{
  "n_kv_head": 1,
  "attn_scale": 0.125,
  "init_std_up": 0.042,
  "init_std_down": 0.0,
  "beta2": 0.95,
  "seq_len": 512
}
Each number is 200 + 30 x the weight over its row's rms, rounded and kept within 0 to 999. Layers, rows and columns count from 0. The size before them is the row's rms in percent of the matrix's.

# layer 6 MLP down (transposed), 1600x320, rms 0.103, rows 991-1034, columns 240-319
093,184,230,208,191,191,181,151,195,218,158,239,241,238,223,243,173,212,208,195,209,208,182,203,207,182,195,224,136,179,150,191,220,202,188,199,187,184,165,121,169,229,198,190,189,218,213,206,149,203,163,178,231,223,190,211,212,262,179,186,235,255,203,193,159,232,138,208,154,195,237,212,180,226,190,164,212,165,206,247,194
088,209,154,223,155,195,207,182,210,265,191,208,188,200,197,208,176,175,214,189,197,250,271,179,170,174,194,207,190,193,229,232,219,182,143,191,211,196,163,179,225,219,242,168,199,241,193,165,206,224,228,232,186,124,194,156,220,259,152,165,188,133,188,216,166,162,257,225,137,179,155,166,148,211,192,214,267,201,149,223,250
092,199,123,205,166,222,200,206,162,184,201,168,221,229,212,184,176,171,259,171,152,175,224,196,239,230,171,209,252,212,239,201,188,234,186,209,237,171,173,234,185,147,181,238,212,200,196,150,228,176,193,205,266,244,212,250,224,188,222,163,216,150,166,201,211,169,173,214,220,178,220,224,196,111,252,181,220,225,225,153,210
096,210,176,238,208,190,220,172,260,169,199,192,204,223,199,206,232,195,227,197,163,184,139,150,226,214,139,195,233,165,243,183,169,219,180,186,160,220,156,214,165,216,190,245,190,214,223,208,166,186,176,157,196,177,170,266,211,220,205,189,192,175,222,198,197,220,152,191,199,217,134,195,190,201,247,159,211,203,259,161,245
101,182,263,195,175,264,173,195,203,224,186,237,245,198,188,218,187,169,183,214,239,254,219,182,173,207,190,200,170,205,208,225,208,220,188,216,199,145,169,239,223,188,187,185,224,188,161,158,187,210,202,195,247,228,173,226,231,224,193,223,190,186,177,136,190,200,204,174,235,174,229,200,129,254,206,166,221,214,178,268,213
104,165,191,209,192,241,213,203,177,206,168,230,245,182,258,201,181,212,209,230,209,204,136,220,138,187,207,243,226,214,215,219,188,194,179,221,134,165,118,161,192,240,188,214,177,226,151,234,125,188,166,242,139,226,247,219,153,200,214,204,204,213,160,142,186,177,154,160,197,223,208,174,200,143,202,221,157,183,212,228,214
110,242,209,203,164,149,162,181,166,181,210,230,207,238,181,174,156,173,159,161,232,143,215,230,180,260,269,250,213,229,210,186,188,161,231,175,187,229,230,177,213,190,201,174,208,165,215,238,258,158,158,175,177,136,193,206,217,191,191,182,213,202,173,180,189,199,196,182,202,156,200,171,204,310,181,187,219,232,266,197,196
087,182,220,178,175,188,198,208,204,213,191,192,173,159,220,204,177,223,187,219,246,257,148,195,222,218,235,279,208,178,218,202,180,183,253,213,217,227,180,210,191,192,207,183,222,235,196,185,173,251,189,250,172,282,217,145,149,238,227,195,212,186,172,164,185,173,186,187,206,198,180,179,209,218,201,196,170,186,173,207,224
097,190,229,231,262,240,204,166,207,213,138,158,191,209,263,231,169,205,182,202,194,167,161,195,193,221,222,244,164,202,220,221,195,208,218,206,205,169,241,220,198,152,205,267,212,225,206,147,209,241,223,204,222,241,164,164,182,143,189,210,181,212,217,204,231,272,186,215,202,160,221,207,203,194,218,252,169,185,241,141,230
091,215,164,173,157,221,146,162,144,152,245,192,162,251,157,203,238,223,198,196,212,204,237,213,189,210,182,187,224,193,181,140,236,188,227,235,198,220,164,235,213,157,214,251,208,147,180,208,186,175,240,179,218,170,180,210,218,176,162,225,161,199,134,238,229,145,202,232,196,169,189,181,259,169,178,225,251,189,260,191,168
095,259,188,226,204,177,180,186,167,164,212,193,204,144,164,177,198,204,221,214,221,219,152,231,229,201,217,154,235,220,264,212,151,229,231,241,204,139,168,229,207,197,152,145,183,221,225,222,179,202,175,235,154,219,191,202,184,213,209,210,277,168,193,227,181,158,212,225,173,193,256,203,267,153,188,233,286,214,225,200,243
103,208,234,211,110,139,162,227,220,257,164,203,193,226,219,198,190,184,260,187,190,172,200,177,222,180,223,164,208,214,226,215,229,230,143,223,264,211,210,176,174,211,218,194,221,178,220,236,213,210,171,200,188,171,145,212,183,168,206,242,190,181,198,187,185,178,215,148,203,187,214,217,163,275,158,204,190,193,214,215,163
099,208,174,190,234,193,168,203,199,152,173,229,172,233,214,226,166,190,196,197,215,162,175,173,156,176,208,212,172,185,196,181,210,148,210,156,191,182,179,174,164,197,184,192,236,214,221,167,145,213,237,217,209,212,136,162,160,180,250,213,165,207,179,213,192,236,209,168,235,149,218,199,256,200,188,155,118,186,173,243,191
093,202,223,160,163,190,202,178,219,163,244,201,229,206,230,219,183,158,218,215,225,158,149,184,218,238,207,216,206,208,277,201,165,155,184,212,229,218,193,191,219,149,205,242,211,219,220,249,193,166,176,213,195,173,233,200,151,217,172,223,173,224,150,213,227,248,222,201,173,231,161,203,228,170,252,233,171,180,175,168,223
105,201,231,223,218,107,231,194,149,211,187,202,198,205,230,174,225,191,129,175,212,183,225,206,168,223,257,159,176,259,178,185,226,270,211,225,258,144,225,224,163,272,138,191,158,232,141,174,183,206,212,225,176,222,169,174,159,265,265,191,196,223,188,244,210,232,184,208,180,164,179,207,193,221,242,251,229,208,194,263,260
112,173,183,166,191,224,161,249,236,198,183,196,181,211,164,188,164,180,197,171,267,188,203,206,168,173,198,178,187,217,157,227,195,193,223,148,181,141,156,198,190,142,215,170,206,187,184,217,266,210,223,259,222,208,194,267,215,186,173,180,207,225,223,181,171,194,226,219,179,242,224,269,193,184,222,185,175,226,258,178,199
094,191,225,216,202,235,234,216,196,195,173,162,156,210,258,214,234,160,202,129,263,182,190,205,235,183,202,223,192,149,233,208,174,178,225,252,163,170,188,123,221,192,220,196,202,211,185,185,126,143,200,181,239,207,182,215,188,171,244,165,159,201,219,254,200,197,194,250,182,186,194,210,166,213,217,216,203,146,237,201,220
116,265,177,191,185,162,207,172,216,215,244,209,157,208,204,208,215,207,244,228,213,168,201,168,219,200,185,187,226,203,180,192,211,209,198,238,200,211,237,143,166,168,222,223,212,205,206,186,169,130,214,140,144,256,198,123,196,170,185,182,196,201,214,196,214,190,240,226,210,157,195,259,232,203,156,182,315,183,204,199,159
110,213,189,204,261,189,202,202,175,197,182,232,213,189,188,220,270,201,223,162,203,163,221,197,224,207,231,178,179,246,166,200,195,261,229,190,198,182,213,179,187,212,146,234,199,178,129,225,196,210,193,230,181,199,197,109,230,208,171,205,178,218,203,224,242,181,127,198,207,223,226,209,253,190,225,194,195,222,194,220,169
096,242,252,166,208,186,214,186,242,227,214,159,230,208,240,219,233,184,213,161,164,223,171,161,234,193,206,170,241,199,185,236,206,168,265,194,218,168,236,233,200,194,197,189,212,202,177,188,242,235,196,175,181,176,248,207,207,178,229,147,186,200,204,164,173,183,224,220,190,193,249,201,235,201,228,233,262,211,187,255,195
100,261,226,214,199,184,204,233,190,239,139,217,192,206,177,251,198,164,181,173,197,154,224,187,181,232,177,189,146,175,222,225,199,176,214,177,190,167,214,198,206,204,229,205,183,174,153,176,222,154,182,222,192,151,198,232,174,243,156,252,191,237,218,152,174,250,206,195,175,225,249,213,197,164,184,275,222,165,207,226,177
090,244,186,181,202,141,205,181,181,200,171,152,216,197,138,209,171,210,194,198,154,142,197,208,227,202,194,166,188,192,175,184,220,214,220,220,188,213,198,162,189,178,217,168,189,227,179,198,227,188,205,158,210,167,167,249,215,245,218,213,208,209,186,175,249,188,150,218,235,240,120,170,196,141,222,192,234,235,162,170,219
112,165,183,187,177,193,236,212,260,193,169,201,176,142,233,215,180,235,216,191,222,198,171,240,168,228,222,188,187,172,221,259,223,175,165,225,196,203,208,193,200,210,190,206,254,207,195,162,205,260,202,152,175,175,198,176,211,216,212,239,200,147,198,187,174,154,192,286,167,215,195,230,183,166,148,237,184,177,185,251,199
115,218,235,205,200,221,213,184,227,219,181,184,252,251,176,233,186,265,235,193,165,183,186,183,164,197,238,197,191,161,192,182,185,215,200,141,165,185,193,183,216,186,183,190,190,187,214,190,238,178,225,224,242,218,176,233,178,203,203,148,174,204,207,190,265,232,178,204,169,199,232,243,215,175,163,210,247,197,251,210,164
096,223,229,227,167,217,193,265,202,218,171,199,129,192,184,175,185,216,228,210,197,226,180,164,183,222,175,194,186,208,168,191,191,175,204,188,165,229,199,175,219,257,250,162,232,190,165,219,220,238,158,157,225,189,208,167,162,184,235,189,248,196,220,169,224,201,242,177,218,236,268,217,235,195,265,215,190,240,229,198,200
101,208,238,198,201,206,167,182,209,218,209,204,210,214,210,236,147,174,199,251,218,225,176,157,207,266,154,174,178,188,206,225,201,177,168,240,205,185,198,168,150,210,216,216,177,160,252,236,202,158,193,163,189,252,203,182,186,159,218,216,181,240,174,173,181,194,141,137,203,221,169,211,178,206,180,207,149,221,265,194,146
097,187,287,192,249,207,181,190,192,173,165,222,156,203,166,225,214,175,228,223,169,238,211,169,192,154,227,212,194,177,140,185,243,234,220,203,202,227,177,220,236,166,100,230,198,166,225,199,200,183,185,236,177,177,228,207,165,186,189,232,177,223,222,271,180,208,161,191,190,193,188,185,237,160,226,231,227,160,186,229,215
096,244,185,248,243,151,213,231,209,237,176,192,179,125,227,191,190,229,153,199,197,175,212,154,225,236,221,194,235,223,207,218,151,211,184,181,226,212,250,172,185,178,236,174,245,178,212,216,231,232,182,226,215,225,230,125,218,273,184,178,206,165,204,183,221,197,182,198,174,223,263,207,250,216,217,142,142,157,168,250,196
104,157,224,178,216,190,200,152,176,263,233,187,207,204,145,197,176,219,220,225,209,180,186,166,219,217,201,199,202,231,177,204,241,267,196,163,188,189,204,200,211,181,244,159,231,195,187,224,152,218,240,216,174,209,211,160,182,251,90,202,204,198,184,202,242,227,217,190,245,165,185,217,223,229,172,172,249,176,175,213,168
094,143,178,194,196,202,199,193,202,209,239,250,209,247,202,237,203,189,220,230,156,178,151,221,203,171,180,184,144,201,151,229,199,221,175,187,188,228,227,214,219,204,207,125,230,193,207,188,219,185,188,188,163,178,174,267,183,191,229,166,187,215,217,195,211,200,182,213,237,205,204,179,190,227,175,154,260,173,208,189,211
114,215,205,250,207,198,219,166,128,208,195,212,138,228,214,207,232,238,209,206,161,249,189,187,209,224,238,186,224,204,204,209,165,190,257,193,242,210,173,143,183,252,251,221,255,208,202,183,241,176,213,198,180,243,170,189,205,205,203,247,184,186,240,173,188,201,171,208,185,247,211,238,190,217,162,182,252,192,204,129,232
102,157,183,239,227,242,203,171,143,229,243,183,201,165,161,226,159,238,171,212,214,210,187,246,240,196,225,225,192,162,231,186,192,213,210,170,215,221,171,212,225,203,208,230,227,225,156,218,179,186,197,196,224,210,191,201,161,204,202,248,167,228,159,162,250,242,164,182,175,163,215,196,176,207,205,182,238,210,186,213,195
102,240,194,157,238,190,245,169,126,217,193,231,187,183,197,232,198,195,239,208,225,234,159,195,175,163,182,224,198,172,164,127,202,192,238,237,231,180,209,202,204,206,131,201,181,189,166,200,230,186,198,185,214,217,194,153,220,197,208,193,204,142,185,195,226,223,221,192,198,206,153,182,238,176,208,142,314,199,202,172,191
117,176,233,171,183,196,228,181,159,244,109,136,173,207,195,215,190,161,188,202,205,205,210,190,179,190,173,217,240,181,170,196,159,194,202,256,210,222,224,217,194,226,243,220,186,177,173,219,198,160,214,251,230,135,198,212,203,229,158,163,197,149,173,192,198,254,209,204,226,195,161,161,247,173,158,168,163,245,209,181,223
092,131,209,231,261,224,202,218,204,215,202,233,182,164,249,223,196,117,220,178,192,222,251,203,171,193,187,176,223,249,225,197,142,177,187,200,178,163,196,214,230,182,226,238,219,237,174,167,216,265,146,181,214,196,196,153,220,181,178,170,195,134,169,206,163,225,236,182,228,235,217,171,199,215,229,176,173,231,197,219,189
095,220,203,253,176,229,177,197,251,189,262,208,156,194,228,165,144,208,219,203,178,154,162,210,242,276,133,157,186,211,228,226,212,211,162,177,198,178,199,182,205,238,196,233,233,215,214,175,171,175,216,201,212,199,188,158,178,173,166,186,151,210,238,153,225,180,222,211,212,167,165,175,163,217,163,194,286,217,202,224,207
089,227,179,241,175,194,223,238,180,187,138,189,174,200,218,179,210,187,165,147,193,148,182,168,222,215,176,206,135,216,174,199,215,225,222,172,168,213,210,191,219,166,171,234,201,237,224,211,240,242,218,200,179,223,212,159,186,240,212,210,210,158,223,208,168,220,204,240,187,199,214,199,254,162,219,133,208,237,223,155,189
126,192,243,193,193,237,214,205,181,186,260,219,195,180,127,207,203,194,211,218,199,167,236,241,163,206,222,226,217,152,227,184,199,232,207,211,180,165,218,172,163,170,236,173,239,238,167,209,163,221,248,197,219,182,176,286,151,199,201,172,236,244,131,249,162,273,194,204,222,219,266,216,213,238,219,218,212,179,163,217,209
103,194,156,193,219,233,216,220,213,215,185,218,252,223,188,220,215,247,162,204,205,207,219,176,199,230,232,200,171,153,267,181,195,186,208,194,225,181,213,220,223,168,212,235,157,243,219,171,209,162,185,168,190,185,178,194,191,206,243,202,228,171,248,192,226,220,293,222,198,173,247,222,174,181,171,194,143,230,125,248,203
113,235,260,191,164,252,213,193,216,190,184,227,253,202,222,154,197,200,170,193,250,235,179,214,218,217,197,193,217,236,210,154,171,220,167,172,172,213,212,220,174,198,207,239,198,253,215,235,200,217,227,269,233,190,176,189,216,212,232,220,255,178,187,185,184,230,242,194,201,198,248,176,163,172,200,201,180,163,211,184,176
106,209,226,215,165,197,241,213,168,197,205,195,204,176,221,219,201,204,198,199,216,248,184,225,266,172,219,183,180,212,179,220,219,221,194,255,210,253,190,228,209,244,184,202,242,208,211,180,200,197,194,204,221,169,195,138,248,176,213,246,225,177,184,159,201,165,197,242,206,179,216,184,192,158,167,237,206,239,214,147,213
104,180,216,150,229,213,252,188,161,242,227,251,184,202,158,191,206,245,154,199,196,221,253,280,174,201,239,201,248,221,216,182,158,191,216,197,168,149,195,213,193,228,154,195,179,197,224,175,184,224,219,237,213,229,165,167,252,198,208,214,244,190,123,199,200,202,197,187,210,187,178,198,181,230,222,238,143,231,164,203,194
104,227,216,200,179,230,171,190,232,230,232,186,284,200,234,233,196,180,245,203,194,235,184,178,197,244,165,207,212,228,184,206,267,228,217,217,212,204,219,198,252,168,211,170,221,226,205,174,223,153,203,245,172,195,183,147,199,174,232,203,169,270,208,162,215,193,162,183,189,130,181,235,183,200,261,180,208,203,267,223,256
109,205,151,158,228,217,182,242,203,213,177,114,222,192,173,233,208,198,175,241,143,215,213,193,227,231,180,185,181,259,217,202,251,217,200,253,258,246,205,183,180,203,247,182,219,192,222,153,193,245,187,209,224,225,181,241,210,206,180,228,163,190,194,190,156,226,242,197,160,190,184,114,272,217,205,208,206,189,199,207,162
# layer 6 MLP up, 1600x320, rms 0.104, rows 992-1035, columns 240-319
092,254,200,169,180,203,183,277,187,209,189,221,201,209,219,228,189,142,200,181,224,178,241,201,255,161,216,143,173,167,250,201,182,217,241,245,150,188,192,177,231,197,169,218,219,172,230,185,239,153,183,193,210,271,221,127,171,188,218,201,225,185,183,211,207,208,183,208,183,196,228,225,171,136,225,258,252,200,178,180,163
097,205,152,241,176,211,209,184,205,240,171,191,174,188,202,201,166,278,203,195,217,227,219,179,186,203,223,219,136,226,119,177,177,195,234,173,263,176,218,162,175,226,250,218,196,228,202,213,226,247,172,196,222,138,243,246,243,126,171,216,240,161,160,200,167,198,239,180,196,208,190,212,210,195,204,169,235,186,158,226,171
096,212,219,213,212,252,212,154,193,176,205,155,234,189,193,195,115,245,157,202,217,197,214,187,214,219,230,219,223,247,221,249,230,226,207,185,172,183,221,199,223,283,218,197,206,191,207,251,210,227,247,190,177,177,184,189,265,148,223,257,160,140,175,212,191,196,169,217,178,227,187,234,183,179,200,174,157,204,170,178,191
099,173,221,207,241,218,217,204,199,257,230,162,199,207,247,162,271,203,230,170,253,168,209,191,223,202,171,138,189,175,134,216,148,190,172,198,215,237,236,263,193,197,188,175,163,247,171,215,199,180,209,175,194,188,172,201,169,206,171,199,185,202,158,256,188,205,206,171,206,183,156,173,198,249,158,163,216,225,151,179,228
100,212,119,243,219,167,155,185,182,167,237,192,180,169,254,173,198,207,230,149,177,162,220,180,197,278,202,197,166,233,194,283,193,225,218,182,202,195,201,207,196,209,236,188,235,225,219,190,157,151,186,158,252,229,244,234,152,163,120,207,222,153,240,278,228,185,162,209,171,205,181,230,225,185,247,213,197,208,233,148,198
103,213,185,207,184,209,173,220,266,220,216,188,197,159,216,206,244,190,249,188,182,180,231,194,178,179,251,138,236,196,217,193,227,201,202,144,141,248,183,199,239,224,205,222,225,167,199,241,229,182,181,185,205,208,220,171,225,214,243,162,184,214,242,128,183,232,259,209,165,173,196,175,161,216,188,174,173,218,189,180,215
095,227,210,191,248,192,218,176,227,193,208,167,169,192,179,182,196,144,219,162,259,116,172,176,222,185,168,203,174,237,238,257,201,230,209,184,187,194,211,154,265,225,199,181,202,172,223,195,196,189,203,166,192,124,219,233,197,181,207,231,223,220,207,208,209,161,207,193,236,181,256,223,141,203,218,254,173,220,186,184,208
104,271,192,162,173,185,224,219,193,178,236,208,234,153,198,161,208,235,224,209,220,196,131,181,211,219,204,128,198,224,161,244,187,211,204,226,237,177,215,159,212,163,154,183,219,155,170,218,247,247,255,199,222,213,197,222,246,200,190,182,236,241,181,186,190,209,204,233,222,202,182,164,243,213,239,197,194,151,192,177,190
090,209,217,176,209,227,263,209,261,197,177,248,212,194,167,188,161,164,217,177,210,184,192,227,167,183,250,243,216,176,242,202,200,214,240,148,181,194,223,231,228,178,190,187,146,175,178,208,215,215,192,244,217,238,201,238,217,201,202,137,248,170,202,173,158,242,200,255,214,200,212,230,193,94,160,161,212,208,162,236,253
091,202,152,191,247,214,284,256,181,167,185,204,237,223,204,193,192,203,158,210,186,235,174,197,164,163,155,255,173,194,199,212,214,206,182,172,203,258,202,148,181,172,206,180,164,182,212,214,217,289,219,220,153,187,187,183,214,259,199,246,244,243,236,218,163,222,215,234,219,172,198,198,168,195,194,234,201,216,199,200,166
102,192,201,212,191,222,179,220,171,167,221,193,222,154,249,176,258,194,190,156,184,277,227,231,208,236,218,223,232,158,215,199,183,245,184,113,177,193,202,210,221,216,188,155,170,193,238,183,233,213,243,199,240,246,194,197,225,232,230,197,211,202,176,170,209,189,196,216,173,195,192,231,263,216,225,191,233,227,217,168,229
098,177,220,197,164,201,195,215,117,189,255,212,171,170,210,201,228,209,224,205,285,172,194,196,184,184,227,209,159,177,204,236,156,212,176,191,179,222,213,239,224,238,228,252,197,190,175,172,227,190,202,161,249,187,230,234,226,199,228,218,234,228,119,170,209,191,197,151,136,185,202,229,170,205,222,239,189,217,205,169,225
093,206,210,184,221,211,226,229,208,179,196,258,200,185,207,253,203,231,218,211,195,187,147,188,197,203,168,181,216,190,161,185,186,159,189,219,195,143,154,194,159,241,147,187,195,161,161,203,208,255,150,214,142,201,195,226,193,165,205,201,226,142,264,206,181,191,179,234,215,213,272,228,222,227,222,167,236,188,175,244,161
098,132,231,199,244,179,201,283,206,189,181,203,210,187,191,191,202,217,225,222,244,175,222,197,238,234,226,197,190,226,162,237,171,199,226,171,157,241,174,190,197,207,196,201,227,239,220,212,170,213,241,238,285,212,199,231,227,221,234,212,178,150,185,225,192,165,164,200,220,230,133,171,177,173,181,181,159,184,223,214,201
107,246,178,206,224,146,139,199,184,216,217,249,186,204,226,150,166,200,160,224,165,217,223,154,235,191,219,184,151,247,223,221,242,200,203,205,233,248,226,216,175,251,195,178,251,191,217,215,208,234,176,191,184,187,178,228,162,188,250,181,200,217,265,201,182,181,186,161,135,185,156,213,146,173,157,200,160,192,172,184,198
095,192,185,185,214,251,177,207,209,206,195,203,213,198,266,236,250,166,229,199,214,204,165,187,201,192,210,257,169,131,176,176,147,208,204,261,140,210,210,166,194,205,181,232,205,187,182,175,205,157,173,207,203,161,238,225,204,168,213,194,216,199,194,204,174,153,174,246,203,190,202,192,217,180,222,210,225,211,186,131,149
147,214,208,177,206,168,247,202,197,180,196,238,177,236,194,205,206,181,272,221,171,146,175,186,202,146,252,132,164,207,188,175,186,193,214,211,239,216,252,162,147,162,261,190,169,187,203,215,175,150,175,140,154,195,233,143,204,184,178,138,175,238,156,252,185,207,240,218,217,208,190,260,198,181,187,205,204,176,228,260,108
101,165,209,160,212,230,192,207,163,173,197,213,187,242,193,184,174,170,171,197,216,148,216,140,161,164,164,198,177,208,210,197,140,220,184,167,246,215,203,242,198,255,161,197,203,195,161,191,216,199,185,214,124,230,211,214,187,149,200,182,187,231,197,248,207,243,168,159,188,193,240,265,232,226,197,158,219,135,201,155,185
096,171,245,201,204,185,186,185,210,216,215,179,191,237,227,160,130,203,236,205,238,219,141,213,276,179,190,169,204,253,197,199,211,227,167,213,200,168,193,225,236,227,234,190,152,180,223,244,216,234,215,239,206,224,190,233,193,177,233,190,176,205,189,196,186,180,146,195,179,225,165,205,186,204,211,221,258,177,222,265,221
098,160,219,202,235,197,229,203,244,162,209,168,191,172,268,233,196,150,222,236,207,210,179,215,185,196,172,212,238,240,185,179,179,222,160,202,177,269,184,218,191,189,182,222,216,255,230,162,225,236,261,222,240,169,192,193,160,208,259,207,172,183,130,170,183,224,170,247,152,211,127,227,241,248,220,171,179,212,212,223,195
088,200,318,174,200,247,225,203,204,168,197,236,184,187,240,237,180,274,173,220,197,201,219,197,174,223,185,262,202,213,230,189,202,192,182,196,207,155,239,215,186,266,185,230,199,148,203,222,206,162,190,222,227,203,150,196,239,147,210,191,255,234,169,210,216,191,219,206,203,215,203,234,192,208,237,199,191,163,207,156,216
104,219,190,222,210,209,215,196,251,205,195,211,182,220,154,164,146,224,181,237,193,191,198,174,216,241,176,154,142,252,164,222,176,205,229,229,237,234,214,172,210,168,211,186,170,172,212,204,170,256,182,229,199,169,272,218,230,205,142,210,152,208,183,185,183,258,222,223,190,180,212,231,250,207,178,186,182,211,198,232,216
133,199,164,187,159,200,162,187,227,221,173,193,210,216,210,151,186,239,251,201,201,191,189,194,195,134,243,196,232,214,202,172,235,188,158,147,185,195,202,198,175,141,189,179,189,161,231,251,244,159,236,180,219,215,171,181,210,272,197,185,193,188,196,203,194,227,157,177,221,200,229,182,233,196,184,205,217,244,241,215,144
101,195,188,165,200,160,263,197,210,214,203,253,221,198,198,253,199,173,171,231,192,214,184,121,233,174,246,208,234,199,180,196,208,228,205,155,172,219,272,173,238,216,218,213,221,183,185,196,202,237,213,186,181,190,223,257,250,193,185,292,176,218,224,245,171,195,220,161,152,149,156,196,182,218,235,171,210,193,187,147,217
106,240,208,167,242,279,206,231,214,247,221,225,226,169,212,169,175,218,185,176,190,205,218,154,171,234,194,239,182,158,200,193,199,224,195,191,223,206,257,204,150,249,135,236,226,185,268,244,214,204,243,215,176,162,200,196,193,207,208,160,159,196,161,169,207,179,258,200,233,126,162,166,200,215,175,148,145,233,192,202,120
101,226,135,214,203,156,225,215,174,217,204,258,234,194,233,197,159,244,177,262,238,175,197,210,163,225,202,178,197,213,147,218,145,200,203,166,213,196,206,247,188,174,201,185,214,208,186,216,223,191,225,199,202,201,188,198,192,185,218,242,263,174,226,186,207,229,210,239,253,254,200,220,181,232,181,202,191,204,185,168,226
103,195,200,203,226,182,173,207,175,205,182,217,231,222,162,183,198,201,165,207,226,146,233,182,249,191,199,253,202,181,217,156,220,187,222,194,129,223,265,254,216,202,278,202,223,173,222,241,191,187,206,217,208,213,240,229,157,193,154,213,190,239,202,193,177,213,219,191,213,212,167,239,158,210,184,218,225,168,148,219,212
099,224,184,196,187,214,219,199,182,192,222,209,159,165,214,200,260,181,271,238,201,231,154,247,201,203,178,221,227,183,210,198,176,175,223,232,167,232,213,242,146,200,218,215,214,177,227,207,244,192,206,191,228,258,223,139,195,223,258,198,219,218,219,242,147,139,147,159,174,159,222,210,151,172,225,234,232,189,163,204,166
095,238,209,211,225,176,177,179,151,177,194,181,155,233,161,181,179,213,225,193,226,199,186,179,277,219,210,206,180,257,246,181,192,172,227,159,217,212,209,148,222,173,188,224,241,202,204,190,207,241,151,204,195,194,252,161,266,249,203,221,201,148,220,177,177,179,223,255,148,227,200,212,178,193,211,181,223,203,160,241,226
112,201,198,196,226,205,173,183,149,252,143,247,215,251,192,215,191,212,198,151,195,156,207,188,197,193,179,239,194,197,232,149,201,171,190,189,217,256,171,196,144,215,214,178,222,175,189,242,224,205,131,214,208,200,139,142,195,205,180,227,206,151,220,213,272,200,152,206,195,258,198,249,174,197,183,177,186,200,162,238,194
094,205,226,165,236,157,207,223,299,131,166,242,168,205,210,192,246,168,238,185,212,221,148,231,240,227,203,226,199,173,220,166,231,236,143,164,154,144,267,198,229,218,113,187,204,208,238,146,207,204,215,182,243,264,160,171,149,162,192,177,207,233,287,170,187,209,226,237,277,195,184,217,190,205,193,186,187,191,179,193,174
100,211,159,219,175,172,196,221,215,193,223,260,195,155,203,186,183,168,183,195,176,188,209,111,209,203,234,182,214,272,215,191,250,173,211,141,212,204,164,179,173,169,198,186,208,201,214,196,208,200,229,242,202,186,182,227,203,160,182,151,211,231,240,222,198,180,158,146,249,222,212,219,190,228,226,212,185,226,151,210,215
099,201,152,224,204,171,182,176,185,210,211,186,219,185,203,200,183,211,194,159,200,147,250,192,181,197,256,182,225,236,218,225,151,192,189,233,152,207,248,164,227,174,173,200,220,165,167,233,205,187,218,155,221,176,215,168,218,210,216,176,193,215,241,203,203,251,195,170,159,203,193,191,197,248,223,252,162,217,236,195,167
094,247,173,175,186,202,219,158,203,236,182,188,223,221,180,216,190,233,189,182,223,236,204,151,135,198,145,242,258,255,226,186,179,196,234,205,217,163,177,215,181,141,218,204,196,150,233,245,187,175,222,200,206,199,199,191,165,220,194,242,199,246,193,132,240,206,161,187,177,183,194,179,216,220,194,208,219,200,166,172,209
104,206,207,134,211,181,231,94,238,208,141,164,225,178,189,245,225,207,172,229,185,192,250,167,213,232,212,195,194,156,158,197,188,280,233,169,165,217,168,228,190,215,205,173,179,217,230,232,243,172,180,238,204,216,195,194,229,163,259,206,175,188,177,185,195,211,198,213,208,254,167,180,185,207,246,200,212,187,164,211,192
098,205,158,188,164,147,223,172,241,186,260,224,169,225,168,202,179,285,178,177,206,170,209,178,192,173,199,248,199,188,212,218,111,239,244,268,214,162,180,198,256,210,210,182,216,221,160,195,204,227,205,173,153,185,212,206,217,224,196,178,195,167,242,207,192,228,196,179,190,193,207,239,197,167,202,210,141,165,169,166,179
131,194,157,192,182,177,224,261,217,214,273,201,173,190,234,222,184,191,210,169,129,199,197,240,199,216,192,173,211,170,286,197,171,210,189,207,186,174,223,198,207,186,178,191,196,224,176,233,175,233,213,198,219,231,204,169,161,199,154,129,211,147,160,240,216,213,200,169,290,210,165,193,211,232,189,198,203,170,193,212,244
100,251,211,207,222,181,220,180,205,272,184,206,187,180,223,214,161,199,178,232,211,237,231,133,226,203,240,208,201,249,182,159,187,258,187,209,193,229,226,199,232,151,170,277,256,205,226,200,155,160,191,192,218,172,233,193,213,216,181,184,204,157,205,221,166,178,224,236,224,170,172,147,182,204,197,227,180,191,159,232,245
108,233,242,152,159,207,213,189,143,181,211,199,203,229,203,222,195,209,183,185,216,168,194,172,233,187,210,148,229,239,193,249,182,222,243,152,181,252,244,183,172,193,256,203,192,229,257,241,203,147,202,207,200,184,190,176,202,183,206,243,242,168,237,174,191,201,122,233,190,193,181,204,167,238,227,206,166,228,183,206,180
101,204,141,158,203,172,229,192,208,212,150,141,147,188,247,164,209,231,259,263,202,198,197,195,179,209,216,218,165,247,227,185,201,207,246,237,175,225,211,194,200,126,222,190,221,152,174,200,228,191,162,188,153,206,179,162,262,166,163,206,198,191,197,169,213,187,200,185,190,206,194,169,234,194,195,217,219,181,184,197,270
100,234,217,202,226,202,216,211,226,206,190,214,245,245,238,186,240,168,203,218,191,220,151,155,185,196,214,230,264,154,195,200,230,131,268,196,127,180,136,198,187,216,179,184,212,259,237,250,263,255,200,245,188,225,184,227,207,205,203,219,232,193,159,212,211,191,141,215,177,182,210,185,223,147,200,219,153,227,201,171,170
101,219,191,185,210,168,164,250,197,228,154,207,222,213,189,177,114,190,183,167,169,176,231,169,183,163,148,251,156,173,203,217,233,210,201,131,196,187,216,180,179,188,183,190,184,184,215,243,172,194,163,206,208,166,240,215,203,185,153,276,231,241,143,199,229,200,278,191,196,215,158,255,196,172,174,220,156,176,179,214,203
103,159,247,209,183,229,186,207,163,207,184,213,178,155,165,201,174,222,199,179,247,181,224,185,193,231,190,241,192,227,197,176,156,240,201,147,196,183,190,178,193,209,225,227,189,267,176,256,195,218,186,160,120,183,220,227,214,152,229,156,250,172,246,237,182,273,267,189,237,193,179,227,172,158,241,211,262,168,241,221,213
102,245,169,162,216,167,254,206,215,188,198,187,205,187,210,195,195,218,210,169,141,231,177,168,213,188,229,255,200,184,145,179,277,187,219,232,233,199,229,223,167,234,222,228,238,178,164,175,202,236,173,214,167,169,171,249,160,221,202,189,163,235,182,255,169,188,207,218,210,187,220,227,179,236,137,202,179,227,161,210,204